Weights of a small transformer language model: 626M tokens.
Each number is 128 + 32 x the weight over its row's rms, rounded and kept within 0 to 255. Layers, rows and columns count from 0. The size above them is the row's rms in percent of the matrix's.

# layer 3 MLP up, 1920x384, rms 0.178, rows 1664-1695, columns 144-191
size [102  99 101 111  93  93  93 106 106  91 101 100  93 103  96  98 107  97 102  97 107 103 100 102  87  89 101 105 101 102  95 140]
[[131 169 154 159 119 184 170 117  89  19 118  83 100 137 153 110  79 118 120 203 143 114 164 149  95 104 152 133 136 150 134 147 140 112 122 129 133 113 158 118  65 149 138 127 138  89  77 143]
 [146 136 169 146 161 114 142 130  37  94 119 151 106 123 162 169 125 165  89  88  91 133 164  99 146 162  97 119 110 110 108 149 153 100 127 160 165 155 120 124 184 141 136 120  98 123 144 133]
 [122  90 110 207 138 143 105 125  80 119  93 131 145  71 109 124 157 120 147 114 139 128 177 100 142  95 149 127 100  95  77 122 155 138 149  93 179 130 143  95 128 107 169 136 158 108 153 115]
 [130  68 116 162  78 107 139 148 104 134  93 127 137 164 154 124  94 158  88 140 122 136  70 151  83  98 118 133  75 175 125 124  85 135 220 107 115 126 149 101 134 121 179 143 127 147 134 135]
 [155 126 119 118 141  95 185 131 169 109 109 148 179 124 169 114 114 120  99 136 101 109 129  98 122 114 131 162 167  60 133 142 154 168 151 197 134 157 107 109 105 141 146 131 120 113 161 150]
 [134 116 105 170 129 126 142 141 167 191 135 129 120 165 103 121 108 145  83 128 121 144 143 119 150  91 110  82 107  78 134 103  69 131 100 173  92 192 153 178 125 185 141 161 132 155 116 122]
 [ 78 104 132 128 149 136 158 171 104 118 192 115 215 134 139 119 174  87 155 143 125 146 156 133 136 120 107 110 120 167 168 142 102 125 115 102 178 160 140 108  74  65 114 139 168 147 113 132]
 [115 153 126 144 133 102 140 114 133 139  76  84 123 105  98 109  73 166 105  95 151 121 172 125  79 100 113 152 127 134 178 133 143 144  62 160 168 130 184 147 141 129 149 132 125 149 140 118]
 [111 113 107 127 124 114 105 114 103  91 197  99 173 109 135  92  73 141 122 145 119 143 109 126 134 121 165 138 111 120 117 119 112 139 185 167 140 110 103 140 122 140 141 141 167 158 107 123]
 [129 173 160 145  85 126 128 128 200 160 181 159 121 111 130 144 151 131  85 153 104 141  93 125 153 107 158 130 108 131 136 109 128 134 167  97 156 127 166 122 132 134 112 128 154  79 107 144]
 [ 84 145 107 118 189 142 108  56 119 126 134  81 153 144 117  91 125  80  63 125 117  80 136 131 146  90 147 100 147 125 179 138 108 114 137 184 166 136 172  99 149 106 155  80 118  84 107 147]
 [ 76 115 155  97  99 153 127 159 144 158  86  79 101  93 130  85 181 116 167 132 155 129  68 153 116 167  75 137 165 120 176 118 133 163 177  86 141 110 169 157 145  82 125  57 122  10 177 107]
 [125 153 110 176  99 116 148 167 140  79 123 145 138 121 116 150  88 188  89 154  99 105 126 124 115  90 111  99 160 162 103 138 131 168 133 130 102 149 138 113  97  69 141 143 106 126  70 116]
 [140 100 149  80 102 123 134 174 166 126 112 152 139 115 143 127  71 114 190 142 128 143 176 137  89 110 121 143 131 136 148 154 103 145 104 147 124 130 104 107 133 153 190 107 204 112 159 161]
 [ 84 148 131 107 192 140 149 151 182 118 144 139 171 170 174 114 144  77 155  85 128 111  97 176 170 115  80 159 125 119 141 196  99 157 152  98 119 140 129 143 172 194  67 164  99 131 104 142]
 [182 116 120 135 163  88  85 149 169 156 116 138 143 109 129 123  68 113 134 139 141 122  82  88 143 122 147  28  74 122 158 124 156 114 155 121 111 136 146 127 164 172 141 102 134 189 137  95]
 [145 124 136 153 108 141 139 126 161 118 188  68 137 142 122 104 106 104 121  97 108 126 178  83 103  82  69 132 120 140 102 169  67 152 137 132 141 137  67 136 101 152  73 153 147 123  66 131]
 [141  99 121 110 169 116 120  69 110 132  93 176 140 135  92 112 108 173 111 119 145 137 155 159 147 110 144 157 117 133 213  73 124 119 118  53  97 124 124 107 145 121 121 156 171  31 116 155]
 [151 134 121 102  71 176 164  99 121 132 114 126 130 100  93 123 138 130 164 133 140 117 112 165 101 138 170  85 118 162  93 129 100 101 143  98  96 115  89  45  81 165 149 124  80 125 167 144]
 [151 147 154 134 117 109 129 136 150  89 161 141 130 142 166 114  77  94 158  93 112  63 110 135 122 137 102 148 131 107 133  87 154 152 136 167 110  77 126 138 162 155 115  87 131 123 107  95]
 [128 115 139 136 160 159  87 127 143 182 158 169 125 120 124  72 151 136 108  87  94  74 170  75 106 155 137 112 166 112 161 103 162 112 112 157  86  66  95 110 171 131 165 120 123  87 163 129]
 [ 93 204 143 128  95 121 106 162 126 168  84 154 120 188 104 190 144  60 140 179 176 120  95 122 119 106 168  78 143 109 150 113 118 130 158 173 107 152  61 141 148 136 167 101 144  89 110 143]
 [188 151 102 126 112 152 157 140 111 131 133 124 123 118 136 109 129 120 143 145 133 136 161 131 119 105 116 131  53 128 168 114 171 193 167  89 105 164 144  78 159 132  88 141 140 132  57 138]
 [129 104  74 121 186 131 118  94 140 211  85 132 174 162 142 150  97 177 144  57 105 114  97 176 147 119 127 122 114  97 141 120 170 137 149 126 117 134 135 117 110 126  96 159 157  91 103 158]
 [119 122  75 104 120 106 128 105 162 108 135  95  99  92 150 145  65 135 108 100 123 125 114  85 126 118 113  80  76 100 170 165 118 131 158 150 119 136 143 110  93 173 137 135 149 126 116 138]
 [ 87 132 136 139 131 124 116 163 126 171 116 191 128 114  68 120 110 158 127 129 158 109 189 112 130 156 107 138 111 150 153 182 157 125 131 194 134 131 157 127 123 168 162  94 113 197 112 132]
 [122 125 147  78 163 173 113 160 169 178 132 223 141 146 151  89 108 120 119 155  86 123 192 157 147 139 142 108 107 104 126 151  94 142 126  91  74 129 120 115 109 100 123 178 119  93 143  60]
 [150  80  91 108 150 124 181 137 155  77 155 122 156 119 112  95  78 100 136 100 110 175 124 130 136 104  77 122 100 109 134 197 119 140  97  99 141 174 139 149  97  94 159 112 132 115 141  72]
 [142  74 160 105 112 127 166 120 156  84 162 104 122 124 142 157 164 119  85 153 189  97 158  66 126 154  38 148 123 148 178 116 148 126 154  96  78  97 207 123 177 106 120 186 132  92 143 101]
 [108  76 156 124 177 129  85  89  49 137 118 126  92 117 130  93 100  88  77  79 154 143  64 124 122  91 147  78 120  98 126 100 149 119 134 104 116  59 131 164 174 106 120  90 133 111 143 164]
 [162 146  96  70 109  65  72  70 106 153 162 148 122 111 126 105 156 148 163 111 121 177 148 140 104 145 128  97 120 125 130  86 136  97 102 119 185  95 106 164 125 171 156  67 149  93 152 125]
 [153  93 149 125 171  86 169 155 112 162  74 119  53  80  89 101 131  99 152 149 140 116  96 157 154 112  52 204 139 172  96 168 145  67 119 109 164 181 140 109 133 133 130 139 146 112 139 118]]
# layer 3 MLP down (transposed), 1920x384, rms 0.181, rows 1664-1695, columns 144-191
size [100  98  98 106  95  99  98  97 108  89 109 101 101 103 100  92 113  91 103  99 100  97  98  99  93  94 104 112  98 101 101 109]
[[123 179 144  56  95 117 170  98  78 102  76 156 108 183  96 126 111 148 130 119 153 121 123 165 145 141 128  77 129 131 189 127  98 187 126 181  63 147 163 137 180 131 135 163 121 130 127 134]
 [109 182 116 145 183  98 103 168 135 151 172 104 105 108 100 178 149  97 145  86 145 147 145 195 175 128  95 107 105 133 143 129 173 185 145 150 123 128 104 149 148 130  83 113 143 171  82  64]
 [130 137 102  99 125 112 165 172 186 127 153 113 127 156 141 171  95 100 172 152 156 136 136 140 119 158 157 158  97 128  65 119  77 128  93 160 163 101 175 183 129  71 140 121 132 199 124 130]
 [105  64 124 166 147 125 111 130 134  91 132 152 181 134 161 125 127 112 143 110 141 161  72  88 126 117 119  96 107 184 113 112 189 162 136 100 125  96 134 146  87 118 161  89 122 142 146 163]
 [103 130 137  72 140 190 166 171 127 131 156 128 116 122 103 187 161 102 139 137 147 135 120  88 108  99 142 138 100 133 128  54 143 159 186 117 127 148 137 102 163  99 167 134  94 110 127 131]
 [141 102 108 119 140 151 111 146 100 100 154 117 175 113 131  92 166 122 150 131 156 116 111 156 111 110 112  76 109 137 141  49 171 181 123 145 159 155 169 153  79  94 169 174 109 138 124  91]
 [113 169 158 175 148 176 129 149  96  67 144  96 136 174 138 123 116 134  96 137 151 130  80 149 151 163 116 152 128 183  99  93 156 111 141 112 123 149 218 130 129 141 189 130  93 104 146  82]
 [149 132  96 147 106 158 108 152 178 174 130 102 120 105 147 131 147 100 154 152 138 136 132 143 109 127 191 126 151 147  72 132 106 124 101 120  60  64 112 127 147 131  93 135 113  96  67 194]
 [119 134  84 121 191 118 121 151 107 102 116 136 140 195 160 148 146  66 133 173 125 158  77 136 123 121 113 184 152 102 118 195 152 178 119 129 111 116 140 147 173 136 111 142  72 154 136 177]
 [ 71 161 115 157 178 142  98 129 170 146 100  39 122 152 153 110  94 172 170  78 145 127 154 122 126 124  79  64 129 111 186 115 116 112  89 111 118 102 138  66 162 160 142 141 120 151  89 116]
 [119  71 150  92 133 169 144  77 136 152  78 120 156 103  90 139 112 140 100 163 174 104 131 106 141 144 146  92 119 125  94 108  79  64 178 115  71 159 144 164 146  83 108  98 107  74  86  88]
 [112 134 172  79 143  97 139 153  49 146 110 131 151 142 220  73 138  74 163 161 138 115 138 103  80  73  81 113 163 154 152 129 142 115 144 173 127 139 133 176 141 107 138  90 116  90 134 115]
 [188 108 100 197 156 109 165 146 124 121 125 138  97 114 155 159 135 131 107 153 148 189 159 139 104 156 148 103 107 113 161 154  96 131 161 149 169 126  90 124 165 137 137  67 100 103 106 106]
 [141  88 173 100 134 154 105 116 141 141 134 103 121 124 130  92 136  86 120  85 108 107  91 114 171 129 140 129 155 100 179  97 120 118  99 112  72 110 129 111 156 123 203  76 129 109  94 152]
 [132 131 149 171 148 179  98 166 152  51 181 164 161 166 119  90  98 166  78  80 103 127 138 124 119 113 150 197 137 169  84  90 149 165 180 189  39 163 138 133 130 153 133  95  86 102 126 131]
 [131 168 130 144 160 120 142 129 114 136 158 116 186  95 132  99 118 161 115 138  86 124 115 112 168  87  98 151 119 109 173 129  68 163 115 121 160 147 153  92 131 140 171  89 122 121 135  94]
 [170  94  68 136  66 117 139 112 120 140 114 123 118 133 127  76 174 175 161 131  87  91 113 107 154 113 188 165 113 127   9 134  87 187 229 140 129 106 144 128  94  94  89 110 153 158  73 130]
 [ 85 106 159 103  64  98 126  95 142  92 144 113  80 137 145 129 147 113  99 173  92 113 134 127  72 111 149 158 126  64  98  84 147 123 167 140 105 108 116 115 181 137  75 122 186 127 111 156]
 [117 157 119 124 137 127 139 191 172 117 145 121 114  73 146  85 138  98 156 142 180 136 108 157 163 192 177 158 154 197 122 159 181 123  78 121  90 150 125 109 117 130 119  96 147 120 137 114]
 [103 182  52 149 149  59 131 152 152  95 116  80 102 116 153 118  91 150 192 130 111  72  97  95 118 143 148 170 114 217 133 127  86 128 199 172 142 131 120 154 121 181  96 125 167 149  75 116]
 [ 59 102 167 105 138 124 161 136  91  66 127 119 131 165 114 138 101  91 107  98 168  96 136 126 151 154  38  94 158 147 164 139 118 159  92 129  98 137 136 132 103  51 120 124 169 127 148 102]
 [ 91 148 117 103 137 146 119 137 205 109 175 170 138 122 119  68 171 149  98 147 122  87 141  80 149  97  90 119 132 144 107 155 156  93 108 105 127 137 112 121 116 176  70 128 179 117 120 149]
 [146 142 138 108 104  84 129 132  95 121 110  98 145 161 129 109 124 115 142 139 166 117 109 147 114  97  57 140 104 135 144 198 107  86 102 125 111 178 152 167 167 171 201 104 169 109 127  98]
 [138 133 122 155 150 111 107 172 156 136 125 185 132 102 124  80  64 152 182 159 255 131 108  97 141 115 102 115 104  89  46 148 154 187 113 167  96 135 116  94 145 108  58  76 121 149 187 156]
 [166 119 134  72 181  89 167 204 130  86 113 138 128 133 159 180 137 112 103 163 140 100 178 105 120 129 135  95 139 186 172 119 163 160 129 137 148 113 126  86 132  99 136 118 127 132 157 158]
 [149 166 132 126 128  76 109 175 104 110 130  95 160 149 151 112 155 116 158  84 148 161 117 118 127 188 140 151 156 163  84 180 128 159  96  89 118 175 147 130 168 104 133 203 124  82 110 127]
 [119  64 156 105 178  97 154 131 126 111 178 152 112  67 141 127 152 183 157 110 145 115  99  70 139 108 121  78 123 154 132 152 116 107 172 153 183 128 121 116 132  87 121 175  74  99 161  93]
 [103 157 168 140  94 156 138 132  46 112 162 118  84 166 181 182 177  94 132  94  75 173 108 142  83 130  82 141 129 107 104 145 153 155 130 110 136 187 112 171 126 131 133 127 167 125  65 125]
 [140  97 131 101  96  93 138  97 173  73  70 130 130  78  40 101 111 160 143 155 107 142 160  71 163 121  60 117 130 100 181 128 147 176  91 127  85 125 149 104 161 138 118 148  64 160 151 111]
 [130 137 118 127 142  61  96 138 143  93 160 118  92 125 160 117 171 132 109  88 119 103 164 112 150 125 115  81 122 108  98  69 156 122 149 115 144 139  53 118 160 194 113  83 138 110 186  92]
 [ 95 176 139 132 145 117 135  79  81 149  99 184  88 121 182 155 117 128  92  37 145 151 170 114  90  66 112 140 103 112 107 112 124 124  86 170 112 124 105 142 150 158 173 173  98 109 151 153]
 [188 110 150 157 154  93 186 141 112 171 165 132 100  20 158 104 171 106 146 113 142  69 121 162 180 124 143  99 150 161 124  99 169 125  91  55 150 184  88 103 151  78 172 101 154 143 100 150]]